From a checkpoint of a small transformer trained on Wikipedia.
Training: a variant of Muon for these matrices, 108M tokens, 6568 steps.
Each number is 500 + 40 x the weight over its row's rms, rounded and kept within 0 to 999. Layers, rows and columns count from 0. Numbers have three digits each. The size before them is the row's rms in percent of the matrix's.

# layer 3 MLP down (transposed), 640x128, rms 0.0211, rows 287-297, columns 0-127
057:598475459516457529489465496499490523462425497568510534491588509509476500526540511471483495515513499511562456464501559467464465522498477550547479506469408531506525519460479478529468449493400462483536529450470589465541492571466530474493506449547492517476533483510456605505535493465501408514455532449600582541543499468587570496469530509480473510551480453489527511451498477481506514452542
109:439480537418559485536505462472485483534498535459478542572439522531489506465521457496529451525536533526510463486534538505477496542502524478529571512508510506561474458513399437406469434519454522522486473491534543502523486431536483452493499469512503509567519480480433519515507439412617434610462484549534469554490528519505523500489478496512453537484451583464484523490477455546550477563494
114:458428486510462491490502497458433541519482546492467444521587468451449483521480519457480500601507548477534516490487449517477447541538511546531533528515439513495601511585482508542477511515527440491513499453464514592520502451538496474425464498470450511501494502590550501459450516588614519545413552483435521474508500512489513467521511513504533523557522511404534488473508464470474506475498
092:460489505556497564551519517497521465442523535479534514542502473517525568495492437492496501455438481446473466463530524546505540497463460559485521427422495494575486449568531489500489524408480420550476456537458570456441480515460516441502536562500485427519523544493475542454486475552528482589455490555481438535510500541505527518520509486504503547556441509383474504550495477497407519513472
095:489521444442486554471544508468452518429472510455585506470496513423481470544464496454446532532519467515463453528496463541494442521445474545523510542497487447460502497606521495522528477547481502466552523532547528511539461497507459516485520537527506527508578512536477596417438476561437407520458476430463523497511551463496523491486512540511490517468384500549530471475591510484520534545453
084:515507487452489503535425597483488513464467529483517498471524451486488593459541580495513504479530461478533486447471461455500515481515488498535502467509464427526490439502514460448470495543463584467561519454489578529450490496457484497501507436534537572547508490502513488479501513585506455439435509533572619512521525554449518512542507445420505528536448513476445530566498532568505545449456
100:586563478492476445482512509454512531474514485392512567452446479462483569460457513510467501493506489490508486500509572491451459448494498420561484513455531460499468415495523512549495488498551483531518539514549400588503471427591467459528504463444503481498541503444453466511465498488450481512423512480462491575550491494471530457563547476594497510446492494500492501509572502544494528488554
106:492571479471410527503523476543576465486416531545510500509525479461611480507455506483555487520491513502566475459511446473541471506500531507577485538441573502583578549504488466495479535558466473575525489412514435515520448565534496488536554526493445560458483486540498493465467505507479526473502445478467520409470488559489474462465494503474512572575429464570478493502502469502489486492478
086:518505561496409474492474547549482441491526537423496543529502522469542472505492508456456491446494455458495566514562515530537570512483506527529446495531495502509452510485545551465450485428457470505504573535487442471507477512473527477518509496557466517531417511456533487476533517435515428458566564556513389548468475449586485532496494482530577505425580487496528429477496537484472541494557
101:515484473465482496448472530481510550507521499473530475483552585512410393527522539550514490521497485454554531499509547487550492415504522379527529523426541539501558423500498528493467506521514463537443508499543483528537574512499526550516563471568531530472504515564511442574507506520456482591448515421519484473485482550526473530422496521515483479477455450486437495522492470488582474455480
095:479481511484483510485544451532499459537482553569505529532508509487580480521510537468468476483401509536559504468531529568480541512502531558502514472500468504576570511509477474577531551511521445469544444464513499520479527453446485552436494553543500488527582473549424426413466505579435574433492509392471519511477460487488487542515518541464485511556491559511504475508433493539496482527440
# layer 3 MLP up, 640x128, rms 0.0574, rows 288-298, columns 0-127
115:477529549445459483505451485500462475513524539523554431562507510471490466487467453431537481471544515562486525512482460530574525491611560479501484521531522507533406444581491433467476419528486535541441472509509561530513496406516461462512500461555500520484536457437570522446486515562508487491469474508503451532475421512492521575479540496538475469500489566509494456548544442465586477497497
112:503477534517537481536516491483470491486494444591441555434548560496507492449443492460497444496561472539462478475477509514475426592458520564484469477499468529490520536457476506492508506561539466501443561504549495552453521486519477534476469566533534457515480576528437492470475452472571574494461515518488463537572498448459564412436544512497526555510529400541480487491497519460494481426560
090:534505469459542541495456463472438490474458455546556452489489498528477502583512560445438521492451521507535521513586572510490478548569535503524488484494544533508499544507457485440467468503463458571525496383495469527475458525462497483433509435499484516498469476531458502544513488477517513524456549477497539591501412456553534561494497588427545516556499606504536531463488495574494503503476
093:512508509528425538441523455512481515439487502502566591479512562502467538480479496487429478533579440492485497495518560539537440511474483492585514467501534523449513577520507478499559429494507465459472418523465523533462511476518491462467548531544511514499531586497439532460559505497454458437534509459521550489502580423558467451553484495485490461502471432572543450541430517483512475460559
084:591520516523446487528444507495469474496466505511485523427537523514437495487501515521544538481554492525500575474475490470508467560446518396535503460516459501478523491459486498547495564475535601463405486520509523498477458543502511574519511485530528412465530439519532476515499517564483572494491416475474489482525531459573407485537458455433514487481554518547477412530562480486573474502468
107:526493471499514520513501515552495532558474491407480589491535510497468558460489523545456579542521481520507456539523455565462490434489514476516512455492586518530463515475521483449530478456487428478503576502424486451499432482549544482576511470544467502515511560520464443500472505523464489439501491521410475587482586505462504509513524487521461500473467549572556457538548419492449443499567
096:476508622565479511540407516478515559513421542499488505479510451503517509504499492511531518444572442533501521486453483497461535526510493415459546449434502506560548522465483469527501466560471498504494487491445594508385496465464469492459490516518544501576503535517478462520499525449478524442535422505503486520549561548425492562480524495419469512501535492557528420511473490454527500549468
095:499504480471635479449508448518422463506508538473471567521541459503494551454515495525474451528511538489495482529551492554464483494503494505511480461463509477515497515415538472529497549568540466555475499503484513591526537585541578483504459519480367493506540461555494483464598463495488469474513482485530496455535487484481448515473434558488448521496572490489537477449490571514443428487461
089:511505509489467494471469520467447440542507506546532510474505448440525498511462593534464498540522463466505550467502474539545546456533578535525523474490485454462432493428485520496512547471530492476536550508492541486546492506445520500518567507449457493413583547520461490501449490481456504559512550539472608527589481448521550534576504513456549475505480512463470500507415488442425574435454
095:408435486442429596495487496515561423478471416489492487470461523544520460498509564532485565551516468519449568473411526434499459503529478482541547458507504446506531521508559434457486437506490549514517456507474521537437461574525459477484477536445481533502533478512479505517517487542495548537481506498494466408473482557566475514499544459552556503537527461467536488502471403554474502497534
077:535484543439492499558393553496535512495453507512457503508542509491451525468483519499454476483479536477549508466515512514461471500531576484565489513471527515389512491523415482532476486493535520557578460512467444513461538472499599517517497513538549518519525462462472461456462465524545487526508523480500497475452570546526482501519515480440457539463567518560473392575518488533598415562518